python train.py --vocab_size=512 --rope_base=10000.0 --init_std_qkv=0.0442 --warmup_steps=583 --decay_fraction=0.738 --decay_shape="linear" --dataset="wikipedia_en"
Each number is 128 + 24 x the weight over its row's rms, rounded and kept within 0 to 255. Layers, rows and columns count from 0. Numbers have three digits each. The size before them is the row's rms in percent of the matrix's.

# up: layer 5 MLP up, 320x128, rms 0.18, rows 194-313, columns 0-31
# down: layer 5 MLP down (transposed), 320x128, rms 0.178, rows 194-313, columns 0-31
# gate: layer 5 MLP gate, 320x128, rms 0.188, rows 195-314, columns 0-31
up194 102:084118104110133113144177154145086145140107169141169081141109133111086149167162099136115084136139
down194 103:130094126088101160111139113152139166178148153094106161128134151164124106174138126153150159181142
gate195 092:121146114136082118117122131124125147147108179119135119145135133095119110105136132135142182173147
up195 101:149131108117108144212144128105129156148136176134112122113136119115111131113148146150126153098130
down195 099:117178152136104102166131105196172141111163135117116081117103154173114130128104116101148129148123
gate196 088:127123120112099128141106077127113158116101112163138148110101129088089126137165103155099162150142
up196 093:122141166125148153142125123103126158137106147151086139111126116137066117121133108144096112080137
down196 095:130085138160124135143136128157159106107111115127149123148118134157122103136145146136094171117124
gate197 093:101123133134116171165116140103172081131132138144114098119112119125127120138160125126108141145097
up197 097:107095119117123130143167130113120143142137164101186136150123133120103156101168149109115099123155
down197 092:127129101166114133096153130151128106112133100140146058137119120102131124158121080141123134111121
gate198 099:131131130138146131106131120092164090109107136115140138138136124167094088135156115115087093130110
up198 096:143154140121138128134135151137130095076102148065144178090125110109115155138130131062135112137100
down198 099:139125135157129115090144117113150134137129148119138131153047147113112135103116144131086156159152
gate199 092:158128108110125136155128142091180154159122159134144114117147105096169129141150148145130115097171
up199 097:138169115113081094122105111116119094155147122126151145186154137119091127125110148083151152161179
down199 099:182170128112111144126092128120118082132157137155117086125144097096152170144150125130155139090120
gate200 100:136116125158122136125121117141108187138142131069112089075124120106134156109145146089142130139114
up200 107:095086113137178148141116065144137134139094156137104141072144103179141083131147097143130131086124
down200 099:126094119131157087126123159119112155125131165165140134094141132130144093169133107123120125158168
gate201 102:112101117111109117131133098122120165124167125139124128148142095125089096163088169152163174137172
up201 102:141118128093132110122117112100101100151088150140138157125136155102100139099118101154095051130105
down201 093:109131132117165115136096112105129129149164118113215109102130142122134131140087139163109140123114
gate202 100:088113109153135090171132087115149100092061137151144116127128092131104121113128126118145118140121
up202 106:149058159129123113127099141125091106166160079116083077095116155119148138121109112106113125128108
down202 104:130085141137141102109109129118115156154116144114113112097105125122116125167131159136134174150110
gate203 101:120102107165168157152099088099155157131101133077139102104067120179177144110126109134153147146135
up203 104:186162112142141101116090179123092137138170079103093141163089124116155099171116107147103139125141
down203 104:157127163125130155141157170156114118082145117138101108134133167109149089125138111150108128130114
gate204 098:156153093173124144156139134107135171113105098104109097134150114149115136111130124121117151142126
up204 100:134126092184100111178135119130124145191081121083139155145104111086135135142130119149070115116115
down204 098:119115151049151104157120140178130121074125126140114113129113145092092140101116163108126133094091
gate205 105:112139119171097125145132169105152154125139128147100136155097099116161127076141099095159181131141
up205 108:127154116199116170117153123141118085138142132146099164139128109104136117126143125125130122098126
down205 105:151107165079117133166119080140115143101135113108127113131106128120112145105157125151173147113099
gate206 096:150133159124127092126146140123117174132155125164099098090102147132137136100112160134125121145168
up206 096:111127120125130120114102129120144135109151122140088145157097120125080170136094137140204128135112
down206 097:123131163128124068127156120126124112118109134124138115106121133118113122144104131122108124163118
gate207 098:096170114111144147113111141103129118132115160088149132144145131136149110140102153102177125173146
up207 098:166096119139145086096162114119132138081121113135106164125090132140178118076144125092083133111132
down207 100:162139121108106152112129139165125149119133088137133148103164134156110128127146132100109156172154
gate208 108:133149123116177108162120129091153112110120152125098137152120140104161108091143101126158106119151
up208 105:119137142136132148131103107153122090150124121179098114114138158105168145113126107182105155125127
down208 107:062079164117140082101121177122122150155139124116139122117131124133122147116159132141135172101101
gate209 108:102129120144141099129098173112108120142140142158175112097113102194100116144095148137104113116099
up209 105:134077133136111148145145092117141155088122131115123131130131066115110145096077195101118092113166
down209 109:127122126134125126123141136094104143104159145138091121144113101131142109135125134154151131163115
gate210 096:125134164116130133150091120150184146157138149168112137119091165157160119079118133091114124161144
up210 101:157175156143138152123094135118112138064114093096131144126123135098113149121112148118164124108111
down210 098:122141132152126127148130105106134169150136152173109072107121125120176122161133156109141114143144
gate211 102:120101127158103148127128105120110113065108150148102141103157134125158199096143134095148106181118
up211 102:097126083063147112112094137105114133150094120094167100149137130105096104107119106155122144119133
down211 099:102096123103098136153087106116134152151100127156155109167121110163085148135146122144064162160164
gate212 100:085147127107126155119083153141172127098115151148129102120145085102121127116121142118136135134144
up212 090:133153158133126115130116128148148156109146103093167119110114103110160086105097159149128107126164
down212 089:124095138116134144079119111123170136122129122105104106140089146069174172138193118100163156085131
gate213 097:151151137061111150128114105127151140160151142135147111152133125099130128094103139142126144108118
up213 101:129110125132124141119101157172072084166125138123169135092111116155177133125127122150141115133133
down213 097:145123127112116170119173128109122108092140124142128156116126132160149171117110160115136169085176
gate214 099:124159133111152118118106122108105097108100128147079125122134109134129087108142140128114107144122
up214 102:110123083066142104121169121105118111125124087197126118125125100140058162182118139129129121124102
down214 104:106153106168161168108076154118097101158153129098116125134087113148151097097130127129143107158122
gate215 094:139137113104088098109093110117094156136160119116112130191104130098121164116106129131152103137165
up215 090:143167108100116129112122117047125142129126160140121150117125088168143126133111102148144134081108
down215 090:108083121096071132131160135154113120146137159104119097138149078129143132132112147172138165148119
gate216 101:121124131117126093091143092068146131117137127144123116138118110071096136115143123135124136129132
up216 100:142165104128145132139117135123144075094171106136129086126186145104090148117122116083135114117134
down216 100:093137132113170136138145158097085124166100112111116134127104134115128172128139163109077121096137
gate217 097:104066112101137132139108183107134133136162114152160134105141123138104123158137152112153103107138
up217 093:053135128119143127104094115203178128146145114107108079100150104157135129154130087128130097145132
down217 093:096116143094117172151160094155141129133158148130102124143087095175153135116133114121149133121176
gate218 096:094111107151107145153105101121092133131131153136129157175096102133114112110128101172107145123100
up218 100:136122143160128140125143151119120160119146104151154109107148160146152189126105106122120171134112
down218 102:145139070108116108112095113133165122123115136153113116125106101147142090136127132139136099079112
gate219 092:092120128127102117117093172127165137143107109111110159161104106119123106106141124143093098150087
up219 098:177118157147175112146128095147147074113124140089135120127123114135115186112055145106141098158137
down219 102:111090128151143139113104149122157128162122110142148141103130141177090098138112131095119103137144
gate220 099:137166178125121144138126121067115136082163116144128118083126113101140131084111100127117177100127
up220 099:153091085108106093108123135125068156118106119165094100110115123157078116145119141113158142116134
down220 099:107168118138140118109147142129155142111153181161097183143136137113142161099113132090142118133114
gate221 095:127097143104167123139163104119164108075129154102144099128187090148128136154079137159099133140106
up221 099:144115155150098153142103135096077172153100117112145157132099153113118062115119127140144159112126
down221 102:127127116140141151108130115114149154131171116121104139148095150131113112162150145104137106143134
gate222 110:108104082087141131149140137137090113126151126124114115120120184155139104088107139114104129120150
up222 110:121090101102113126116117099106089131173123103159150135141122129098125116125094106122180148142123
down222 102:119143083108104158164134136138168128146129095107120136127126090146110140128086122105157152165132
gate223 102:129127106080160113128141108141120131070085103122145148112133136137111121133102126082101133142095
up223 096:156115130125153141146140100131106122132154128147156142106127141092122123082146133074110122122113
down223 101:099145122102108136115170129148193136152144129095106158105142130129160163155157137137162138167133
gate224 094:125149129118154133140089132097116124093099119121120152105155128126148168077111136142107117144170
up224 085:116075090173074110176122104160130138160143138142110099126132099106108084160115100139125124126117
down224 093:112095081134120157129167155140100160118168162140128141150151129145139162160091092137135121121154
gate225 097:119114088134076120120083128136170089167132146148155124133107162170143122159114123151116216129164
up225 098:090124145170120136084124126121147120176121098100135118142166125152098131106098153139121131151158
down225 099:143144146119158187106182142143119120142175160156077142117119107140133137092136131098094123138117
gate226 110:168115140122137121092141072156126122137112146138107099160145111152135128151117158123122122149174
up226 107:159137142125141140128118152177128108129136176159123158127160118191096126169131163102160157168154
down226 104:149190140106140140099087116158157111100140087130114176129122114098093159124157111108161120148152
gate227 100:115147130146147164155122149112165082095136157195109127123157094128125182168128098167101111178133
up227 106:113109115075122122098141137176128130134104125150146164104101162114118131120143136118117120168163
down227 108:133169148110127191136143113099130159150156127128154148112122173160084107127106094139185125145142
gate228 096:096154116116128115173105128165160146133139111155094165098130131142134070157133090140095100139146
up228 098:126140104100115101100153145143090115176093106117141087124136166155143131173103144109147125124114
down228 098:137159129118136092121103100105150120132110120118126160135137132127165112139146144137096109129156
gate229 103:139164118151124132166097115152093124165170111135146121077160099138138168130099181136155138108140
up229 104:129170096174191128123144128084104124100154127133143146083141117147088154140120152117134150129146
down229 103:083091102152142136127179129131138166122097134127178104144121142166123125140103118109108165143109
gate230 098:117105093135154167172138132153118137127089131146119079134148127137137121140129080120119094186145
up230 098:143104124107126115109120112102118111138119107104111142143072124090127125085120143125106144097107
down230 099:120142155119137159123109153128075108118168132140126126100111115116100133097119133153176130150093
gate231 098:141121080140110114136153083141126138159138141128139134162093120141106131152109150129127149126155
up231 103:123132137117129126116115173130114183108130129142092124126160122105135067129068138079135113158160
down231 103:144133143146134144136095123095146095098106127111165126128127108135121106100179123183130139162108
gate232 104:143134097115122106156126103094158119092131132130107102171164073119111166146106154072127139140130
up232 102:116157089123131039104131156128095176117119113125116144120159112138088087162157147104143191123142
down232 105:144134134110133126123095165125151110122123139160047135118121125111163108142133145134106089140152
gate233 103:170143135111130107099105127098143118138106145160143138164162088117145122081073159146155132136113
up233 095:144151129082120118119096139140104148167141098117163081125127117121138107144122177171082115100089
down233 099:087091099151167113116141145163100106137127132111114158128127095132125087132121077175130117165202
gate234 092:145118121129147147117124173125133126109145117139134141157095132151138156131121138090151134139166
up234 095:154125117154125154116128135088148120127122129137134133164143170096139117115186133102164129107144
down234 093:122135175100141121140144111134130140134112111105145113100113156121119141167121120126113136123174
gate235 099:114094165135146118098137132117137122149143166077163117120142156127156129102109141133106107106101
up235 099:159097113136146125124107104118104106130129185116105154108090140131153105135119130104129151113120
down235 093:130111145110099175150150169103067138110175100137126144122122143122132120144130099170152109141148
gate236 105:123092138099116140132115113167161120122113103119146116078149140142143151095128193129108184138146
up236 103:099135142088122161133099156085167096135125144092127141100164116177105148105105116092099117105157
down236 101:134083122139137099132111073101101118133146136128183098132121093116126139110111112161095172104105
gate237 102:120125146179152138089120099142127122104161138140136157137153121146130136089120140092131131145186
up237 103:132131097143121104169118116160134128156124117106112148186108073126101143116135109141124159105132
down237 103:148101139102087134169133118105131133116163143138162139136138107111146135157153139121098136130157
gate238 103:128091129120144104136115124108118147133083193142135182127161125132111106130117086143143161189120
up238 099:127137144091129103106085135089197138146117176142112149121144138124087100119145124115174139144101
down238 098:114121130150130085144146158116123125117160123118128151137091175119129105153142057152103086078086
gate239 099:089196145158124128109087147126157101108132134112133159161152145144133150074128125108143102140137
up239 102:089103146104130118134136108122151057102118143130138145141125144153109146146090145136125147117133
down239 099:166138102131149148167142117154134085138123100130104116127121109131125154111154091112109103155166
gate240 097:121139126159139128121089127131125116146107085107162119106135079143137133109119149142135160130158
up240 099:128154133110107112117122120163108108090100116135090139118175071124150115136130089129096162143130
down240 101:133102129126119148116123095118104139107113106112150123126126117145114150135147111072095120123131
gate241 110:103124122089118134115122113052128106126150094132150114139186110125102129115081128164149112145145
up241 102:103145164158170103123112129117164120110179099138127136101140161133109148139109116092139125130140
down241 101:136133101088130140148115107109149106109140103123140096138131125114089165116123147126119159152134
gate242 100:086113136166121151150098124137120111139100128143095102126159073093097145152121123113135127127127
up242 095:129139144106130111100143091102162150084112099133132118094138142087121152125081110131139153097149
down242 097:095094110102091156104120110146122141145121105155097142139159123142116139116116123106100131133135
gate243 089:155133115148147145102153098115120136160118128121097131137123153141161167154109142134082123152134
up243 094:113172157146135159114101116179116140150113135131144085142091101131136170120105115137161118141126
down243 095:109147110135137075111120145092133113097117154119116164090141127125105153114137090108108128136103
gate244 114:136104077145104130141166073125117144136100092108138171176119111115120103129084095154112121137115
up244 106:094141119137085129112131161109127136113136120112140117148113115111110126135165165129122121130118
down244 103:104144088133153122112123118111168131115103118087109138117121164076131189091149132106140100092114
gate245 106:097142115115125132162114098119114182160105132093138129101090099118123109116096118082113136148138
up245 107:133109162139129117134159083118125137173113142106145134127130115137114121142115080080102162128150
down245 104:127097163106132121111143075131082151180144163143130088139137116106113139128072074126149086162146
gate246 101:113164117159129114144141133138153162069135117111112095106129111110109119133139140126132119171128
up246 099:128129150137141162110113149133104115134077144163103122098139148146147126137095114107139132138158
down246 107:107122101165149100155116145111116145125127110151120117132119126133114145134131121161148135134130
gate247 095:165145150146105116110146200129122124110134145149119141108116126129122115168116102153102102137147
up247 091:117115134136121116125123089116138115122131103123082133135120121146098107136124125109175168128090
down247 095:136100129138119130133133145141130131104107140141149120103131122104142123136143133151086106144138
gate248 103:081082111150174180100098108150112107133142166124096121137107101119079157102113137115124146123117
up248 096:150109143120111132184159150099143173098094116123141111140139076106111140120124132122146121152136
down248 099:094095110188112141170129090131121085107115170133126106133121101093072170100145093111157159128147
gate249 098:135150089175130103135136138138140114158111157101138085143149116092157137120109157114112151122154
up249 094:119143102161134133099134119138118131127082113138177129165165113102103111111141122093103161135177
down249 098:128156141152122116121132149134137149076190147124135154142160123161091111151122095124159109131071
gate250 104:171089122141110158141117072112135138106163158145146118120133136101184110117136148138107107131107
up250 105:182168117083179145109133097067125148097120103136140120132145115114122088132168187114161131106133
down250 103:133126127143121151109121109102126083126113102115140133169118095150063086124112106184122092142100
gate251 099:148167122138165116133145132075118091129125133138097145125125138086077149110142117114127129124117
up251 100:093195165113147166151133123129100123093130126151107152122103098067129136169142106126125094149163
down251 102:115122113112162128113161137135136095154146108135073180140151125185132149121178147107126120137130
gate252 102:143127150105082102172115164154124100099106139109099110150132168113172121074115162131162115155123
up252 096:110093109076098122129152130131104129142138205125120137147125097109105137173140195158136131162104
down252 099:116138115125138111102102159137139087093128099135143116118088097147158142142158147163135137135116
gate253 090:106099143090107132117094111116087133106091092099156124127127112156141161125115123158096137132127
up253 093:101130082106144133116128162091112098117127152167136094114133070173150107150104130123122149125132
down253 098:093141095135130163131078151120152067148107134157138126131091149146171122121137159132101158134108
gate254 102:101141131126125157131103128152136125103103160116117149126099137134102104129185136156113162121142
up254 102:113143164104159103124125135127142174123105144149097149147089122058098110143143150103145149131107
down254 103:142132108097123092129095144099167125125096134125107115135106112131119188096155124155157109118153
gate255 096:130147086159150156118105107148155084134165128116144127142122076116104154111069114143190079123134
up255 099:126102113131090134156128140124083118128114193142140129118075144091101128129137146199145133142156
down255 101:150146128137126089119141148083104128118112090115101142159148133118116176088172104109117114145104
gate256 101:127152127144162104103144108130148096137133127160151129150150044113127116111108124108162134140151
up256 101:112141160162157133080118109116122103114115133146101107134150126096103093133144095118159109148149
down256 100:121126124128159129106162114113127127121122132123126081097137133103113114143123124158119126153133
gate257 103:136129165145154068103144109119138151132099077145089125136143123157112136121082134125119143130133
up257 102:168145178135124123098155137141154153116061080127125127086165113147092131142128130100138081131123
down257 102:129122128158127128130158122155165103158125180150129091119107140125119165092111123164130113113088
gate258 100:104081135138125110116152120139131139103176125123162138122145105153141121118114138131139120103145
up258 103:152153127147144136146131148142148144176099121144146151147131150103147116134109151124114124156110
down258 098:112123092107070099109109123111100144124115130086110140117113159124143122132069133137124125126128
gate259 091:161072161166100146151139162138120133098111149094136134156146165121146155114163129080132124127132
up259 096:142124129116116137156112124178121143093129102136130115177137113117072136137153103109147166149120
down259 100:098123096094121129125142130146115103073152147077115118120087122134107151146133135141111126133143
gate260 100:102114142143108146141110111116173127136096122171137113139166142115132099131139083134112103161188
up260 099:101088085135135123115155143130117163146150135135177145128111138141122129175085131152143133123147
down260 100:149148131117106142133123103121128124139148127091107094132111141151168107131147130141129123119109
gate261 099:139144142095122126135117125132130165135059120120116115116150084086109140126112169162163168124147
up261 105:140131132098113144120121105139161162107156132131119140139179129135164090128115126111120133104134
down261 103:118146115117137132160122106131138074182159082118160043109158147165126151140155134152127130121148
gate262 103:101117127101111134136105155139137117109156161106122067165158140127106175090123138094164159163137
up262 107:164142141123105128140125147166087144153154127148135111093127119114131105124174141121103101087128
down262 097:123122131130165134098115123126116123144127116124128100105179128126112129129142151137122126135110
gate263 094:126119133096161094142123116095134135151135148120150164123113092142144134092136107159120151124125
up263 095:111110141071142122121141130091131104157185141122163195107108127149144108142142095137167125091101
down263 099:137136137136123149138145134114129116146134161118141120103133133101093113132115106143107112121142
gate264 099:133168115139151124121146111153183117138088155170116100123140106109176126102114112129114190132134
up264 096:137141123122171110126135148200135107141119169125085083146102119113148104146156115128123185105127
down264 098:088124126146121114113150126129160142143063179094155114134123152126125182141110130115135146089119
gate265 099:080132120115104154121133117168115180165129122098113141148129115100140087135135120134099191119147
up265 098:115098139076156099108154156104081130106113118128149154064172154177126123145125153121117132119118
down265 095:094158131143126117098154109145145133164133144137115131140122153139130139154132123126153124168155
gate266 101:095136143115132146153108131155095118134101115112129157116133095120119161135090130141135130200152
up266 103:147146134113176126109140126103138109125163119164104124148114149143148146164124172126171149080130
down266 103:095081133165152121116106131145119145171113128138168140129136108140148148118121135104138190189165
gate267 100:123163109154093128147117091102156142123104155127094128170107057104100114139097123095187105140121
up267 101:080099182119187143109122155138146118123152128147126093116117098141116117098158130117103157134088
down267 104:138161120132089127137120146083119106160148110133117093113134131103145120092147113158178118103127
gate268 093:135119128119149123071143111122112110104135117135140073101110177122123122112156126122129112128120
up268 102:093108163125076151152132140136113127121105151112087129085190129134137123127107148166112182116129
down268 101:092110143127084131110120173115126144143165154097160137084088117143132103140125131140120151157132
gate269 093:131071053126173150138131103175106141144121149144177129144116103114099137151132150092112137100122
up269 101:144161110113165145144151168160151100091123162074153089105102137159156108108176121142119108110089
down269 097:114118122146138148115110104126124106121104122103119132146137120119130077086117131153158153112106
gate270 096:143088147141157109147113104136072141128138154159154155123117144094110186138146123128120152150116
up270 096:124082159098162151141126135135120091136126139122158130108041132126090155139139107121137111141078
down270 093:143116144123115097150110135141104119143136119145133097146141166138118110133094127099125108148155
gate271 098:124179120096138070136137134105149110133103133137098162117176097160130128130129114094164164118107
up271 099:140169141147135130128146113119143124111085121140098116132156139132111175113108109162135107148105
down271 103:145152132100146136132142136146120160128132093087122136166081108127104120111165169154134147114102
gate272 101:100127147142173166137128150143162107098105086182116124150147136163121126138167153127131080122150
up272 102:114126138121121107106133118139204137101128135120120050087158133137137131082144105168142149109104
down272 102:096104105099155069132096135126123096122098147135083121125108116122112112149140137114143124129163
gate273 090:115128105138095085105117125092111122110127134107133118146159149120116097179125124106136095117174
up273 096:148146098144112111113126117148110129149155163090174123102110121115142119141140134125093115138134
down273 092:090096123123143125138135140147118127123135089102123127164139136143096138121145126136131126112132
gate274 096:062098097131109089115110121086119134087104122166151129113129105122157129092133095143128125167155
up274 096:110158160107127136146098146130147159125166105106107124065174136140079158140150143148159097128140
down274 095:155102117114096134138113113090140158082116115142142135147150112086126155135126091106129117136162
gate275 108:096093104115127137143111092115086114117112107116104106117147107118109104122115110107113142130115
up275 114:107125136117125113181107122112099118085081085152120099111170142132109156125086103095096162172167
down275 106:131108092135111091138113118131120140124142141098086101147173100104106109159132108101117135129112
gate276 103:080073109169120130140124129102121107113113183077149120156098122152141109120127119104111097153110
up276 097:173119191094088064139155103142108139060107118149156146127168138116205132149099148152124124145114
down276 098:145157123162191093123139111109078147113120120153081129137150092129199084124122135116155125104094
gate277 107:133113152127109154184139126136130131131081130110115127145141138137150149089113087156121157114136
up277 099:107113135142122155107129103101143110142122090149099092125140155125083128130196123125090153144186
down277 099:154126119107114159113124070100145135139080138144138136165097192087103157118094120159118125131145
gate278 103:131120103126129148128118096125180120112094109140096103158144143090088109129141120108140144113124
up278 102:164135154080113111129136154120128125142126148124112147145112139146091138125144201107111123105197
down278 100:113138098106137123102137113113122163071107129148132138130144158086090160112174142100140136125161
gate279 092:093156142137144127130089119116118117102081186155115142136118112101113163080140113130097102119179
up279 089:093160136117155101105098154119164158106142172127113136147150135136135109090128178168092109190108
down279 095:133178118102144132125153158125156125136100101133136108112089162138145103133138152125121117097149
gate280 098:154120089124147095150092139139130148150161113104172125148111147116084139170132115142151141107154
up280 102:118150150129155138171109126130182137110154125086107101136121096189107113118108144119108147091153
down280 101:110143104141112170122129078119120134170122137139105157133130133155152161093161135107104158170146
gate281 101:121109103115101111126062123140121124149113129126119101133175124108100189110127118166141155119159
up281 099:134094110111135165122156069125117154113096124142122120125159115127142107110123093057127114143167
down281 098:085154145157117121106116097127097113138135146138136151151142111140132139145123103138124122134149
gate282 102:118124064145115143174116099109129170173133142153095146130078073152069140154122115103127141182112
up282 104:157115133144106144139129139148137096105149127124102087124088151167136125099116167197153119099122
down282 103:111122132118121124127156120143110127157181126153151164139140122141096117161134158111147099158142
gate283 089:108145130152121164147157111101145116100150140061155126141104181151157132146143107127091123117134
up283 097:088100127124144159128103144134111112164103137129169136107124138120146109128129103178120153118137
down283 095:139145080146107143148144097112141125173164126121126150131065150125101134111150139094115082157124
gate284 099:114147092148187092133147087111158131106152114130140088112153076098120118115100150089106157148140
up284 101:151165087111143109073127137082181141133121109154118120094165128151120149113152125122146133156118
down284 098:105167092119100130097146150124145092150110111134094147121157162150084162151164137126144119141121
gate285 098:136124117174150096126134100120140127089107147121139125125114141158145168100123167110132154116158
up285 097:127127074109128143103152140135117175103118122155122131115157095133120144157091146119177116155145
down285 097:156099142147127134069126141183124124148151088117141135125103155136146113155099142096152124090137
gate286 106:151112114129140069151151122144104171136136124127096121131138153136124166144154134112054137152143
up286 104:097131134101104085175126115221122158117129117122106158146143127113137122154126174074118150110120
down286 107:102152143122110129160120143111125137139122159119099078124134093119094147086126119193139133179119
gate287 090:140147149156109090161134151158117140153105096143156185183142156136121138145093104124157135148092
up287 095:088107108156124142134126088124157133146132144089120116139091161088126122108142118145097113119162
down287 091:108141117081129128140135148147125146151117112143104136098128133130103121141115147127123158097145
gate288 096:112128157144149118107107122134151070101138149154101117121141182117159131096097112106143126089132
up288 099:146185135117126124120109150141141129155118104139159158153142119092108132142101154114167140135139
down288 100:110164165112109135132082112110133146086124104191174094151116095101106119154128100108170127118120
gate289 096:090132122126170106132105141134134132159092091103125093110117140093125146137133105178125145147122
up289 101:122127130169115145105117107124103109132135158156126124114101174177172101103195088123117122113114
down289 099:114127124148096123133125133119166102134152129124087093123177139153138140104123144116172145112140
gate290 101:132145119157112127119142115101132141106051108160119116111136151129109162112140106092103122145101
up290 104:112116101154165117108167083170111166110172131099121125166122095097172119111116132135129125169123
down290 103:116128141159132110113083109167134162139106120123108116108098110129136112103142117091097149097133
gate291 096:135108100121055132188148109171128111161125163146111124119124126100147133129160130128133101102119
up291 098:148123100105090127154101124178099150114149100131125118086112106136128112126144132103142103119158
down291 098:127134140160134141155115141129120100133128153161130122105160088111105140127149114111134144157131
gate292 102:119137099158144124144090106134107111128128174164125081192120114128096093092169133131149120153191
up292 100:140169142103113125139123151145094129129103160083104153122153125099130132143092082176145101145155
down292 100:091123142193120150111151124143124147109158145146169116114178107106117136080156094136157147152114
gate293 105:099146069116122122127101127115119137102125151166139154128140108155142111116092110127069175126159
up293 104:059153135159111135135087120119151111092125166101134110151130133099136128122141107133092115112063
down293 106:153144120098109140114146112130082125130157101154095127130115131088112137125160097131099090156170
gate294 102:118088120079135136097139122109111116101160139133109111143136131134150143147090167121126130137141
up294 105:107100123161093105161104125168130132125103115117114116150076124118114166113059142098159154136079
down294 105:147146112161171084123119170152129148116103144110169130094111139097144107117151129103127131143139
gate295 100:087119106103105106118138098112124172114137161117130140125090136105101149132095105104077116120090
up295 103:072148098126153103100115082141138165146126084078103127121105115131113136163079140109096155129119
down295 103:107094149158163115092129177093097146155086099116147118110144140179147141116151129154087120162094
gate296 093:085134125131152126137079090157109145177137129145099130123112119169146151120131167121120157145138
up296 093:130109107145145126149140145144133154138127149081166157117120085155158112116182143126133102166153
down296 096:106103154097095165138156114150170113116123116104118079093105124104126160111130147116169158127128
gate297 100:103098063153087129151132163139108154129148136120124140184139124164086139137124135125120150186144
up297 101:125132107153120100098093125115093125166124101111108173104106139098176071083120125110132134135133
down297 103:127171101102109097192121127137126088117135116095162152148137110158127121166127138118123111123135
gate298 107:118155121101102109112127143131145154113143085102120127141163059160151149107112158137159134120137
up298 107:136115159114137138097143132169138135141148119115141158096128116101096058121157105077097124109099
down298 105:127104146095069122134129096107117102172139108145129105105116083117133152134114136121132093117140
gate299 099:125111124121103105159059119174117153124122153107084115114090150128155143143143145108115154147107
up299 097:087157132118124069110148140094117129090164095116129148128111122117126146130098112118119119142135
down299 097:132129111139131103148144131142100124129154134104136143138117159118094088152156088125104133089149
gate300 100:111119151089138126113139130146101165113171138126105165108114154098137202103099133123071147142154
up300 099:132117154120165127132138147135112126180155113162124107100154123132106134138118180123082118093102
down300 103:121124120164148111114105130134131156121108141133139116163099127179115101098145143152103138123138
gate301 092:114112128113073100109097113126133104139129162102153173170125118138089122103107131115130124138114
up301 094:098170145113162132150080123106154149160131125118119103158111098079108125111133107120153156138125
down301 090:122084117100079135155181112131109116119131111113161094110114095131161163146135115082150152137139
gate302 103:120147139147123127204101108138135103125096124176101091162107128112150157072138095085111137155178
up302 095:135141101088108126103152107100130119104153154087167175088157101088144117170132161171125117126089
down302 102:115125115122141111110101103101144102108134104135152082114111095161134159150119123125168145143090
gate303 103:102140095150131081095120126102131155181116122125161106111159088142139164152097113103119111140103
up303 101:174093087137196103142139131102112091145100142144128099143113104112126106162075125131160135145126
down303 101:114139088118103127135183124133135127082149086159103151143125158098169134100160117167132135116120
gate304 095:085123125111078154128121093109099133129069171125153167131105125131155128136122151129106116139150
up304 098:125165122173100088148082129111136137099127128125102150124159118083145120105131160123121128151152
down304 096:134112129135157135150176111125115154112157139107102118106163142147120134117143109086136084088108
gate305 100:129139131182100161149110083111127110161131131090153170110119087101127136149070118141139135127133
up305 103:100133128153103145127047141123129150148116123095115164136131102142110078133112071106148136143122
down305 098:107148162116105114107143136099127090138136118104156138097159137156113121144139129123113076141136
gate306 099:081118108101120104126119098119127113119133101075155118118126060141164135114135149151117134123143
up306 095:131104166119113173139141149132112167132187070128138146126143186095099155129117140170123158123173
down306 099:162113100134167140131170134098074153099147119119137122113131158106132182092146145127136148115161
gate307 112:102105072126137124143079108090112138130171102151158143125145156147117121110075128141131149166172
up307 101:142126079130124142148099140135110141140186125127131189172127159166136137130092123144139117164150
down307 104:119125146132134140129173110120132098120149118093136150114122159139129133132141171073137113128112
gate308 090:104125127145138124106114157099124140130110160108098146117151098126056124148126144085152180180125
up308 086:132167128122143125084149138134141113119147146095106173132138102113082122160140162118121166135103
down308 092:125142114102147099119121195136078127126125121095087167155160176134118126175142138145134121104149
gate309 092:137123119066148117134127114124111117108158147150111111136177102128109114135115102119128149170125
up309 106:120195151124119182112125145126128136125146150106136164102087157137142102116089133132124108115143
down309 104:127071134112117136139120149143132098160161163134116145143122142159178135131143105090181117143138
gate310 091:071117142158158124122133143116127108128113084111182116106129133059093151112138100105090137107109
up310 084:112100127170157141117173127167095110142131110116155081104113171150094101113113124137091097092103
down310 091:149138139141124136117186160126104115146148122133136152120120113132096129128126128130094094115115
gate311 104:106125121118166100092112117086179115100103108158135166114142110094122131130093130079135137108189
up311 101:145140132105118179138158147157126118146190101037069134127113136146146142142076133170130150114097
down311 098:095122139114171124098145081124140113138105163160127087140165146142130147117070153101120131146147
gate312 104:114117133126149144132088127093163132155102162138156129160105099108114157125130138092152131096120
up312 102:183149132113146109119115089144169113117119128125150093126153111171150125147073118143143151117128
down312 104:154123103080089149115119139116135107122123150123128157102134087177138132161122144135100099167104
gate313 109:105124157066138136179106115144140132140166163114139152175106089121096139139104149118119124171124
up313 110:080064153132123143152103091141146173133119095117135136099180131106164108127153073099145108134093
down313 108:125098101051134143149136123136122140127136133138148185120097125133089164088105158119150104124098
gate314 095:137143118123114101163124145135134091148159146140147085125156137106173172129143121105135135124152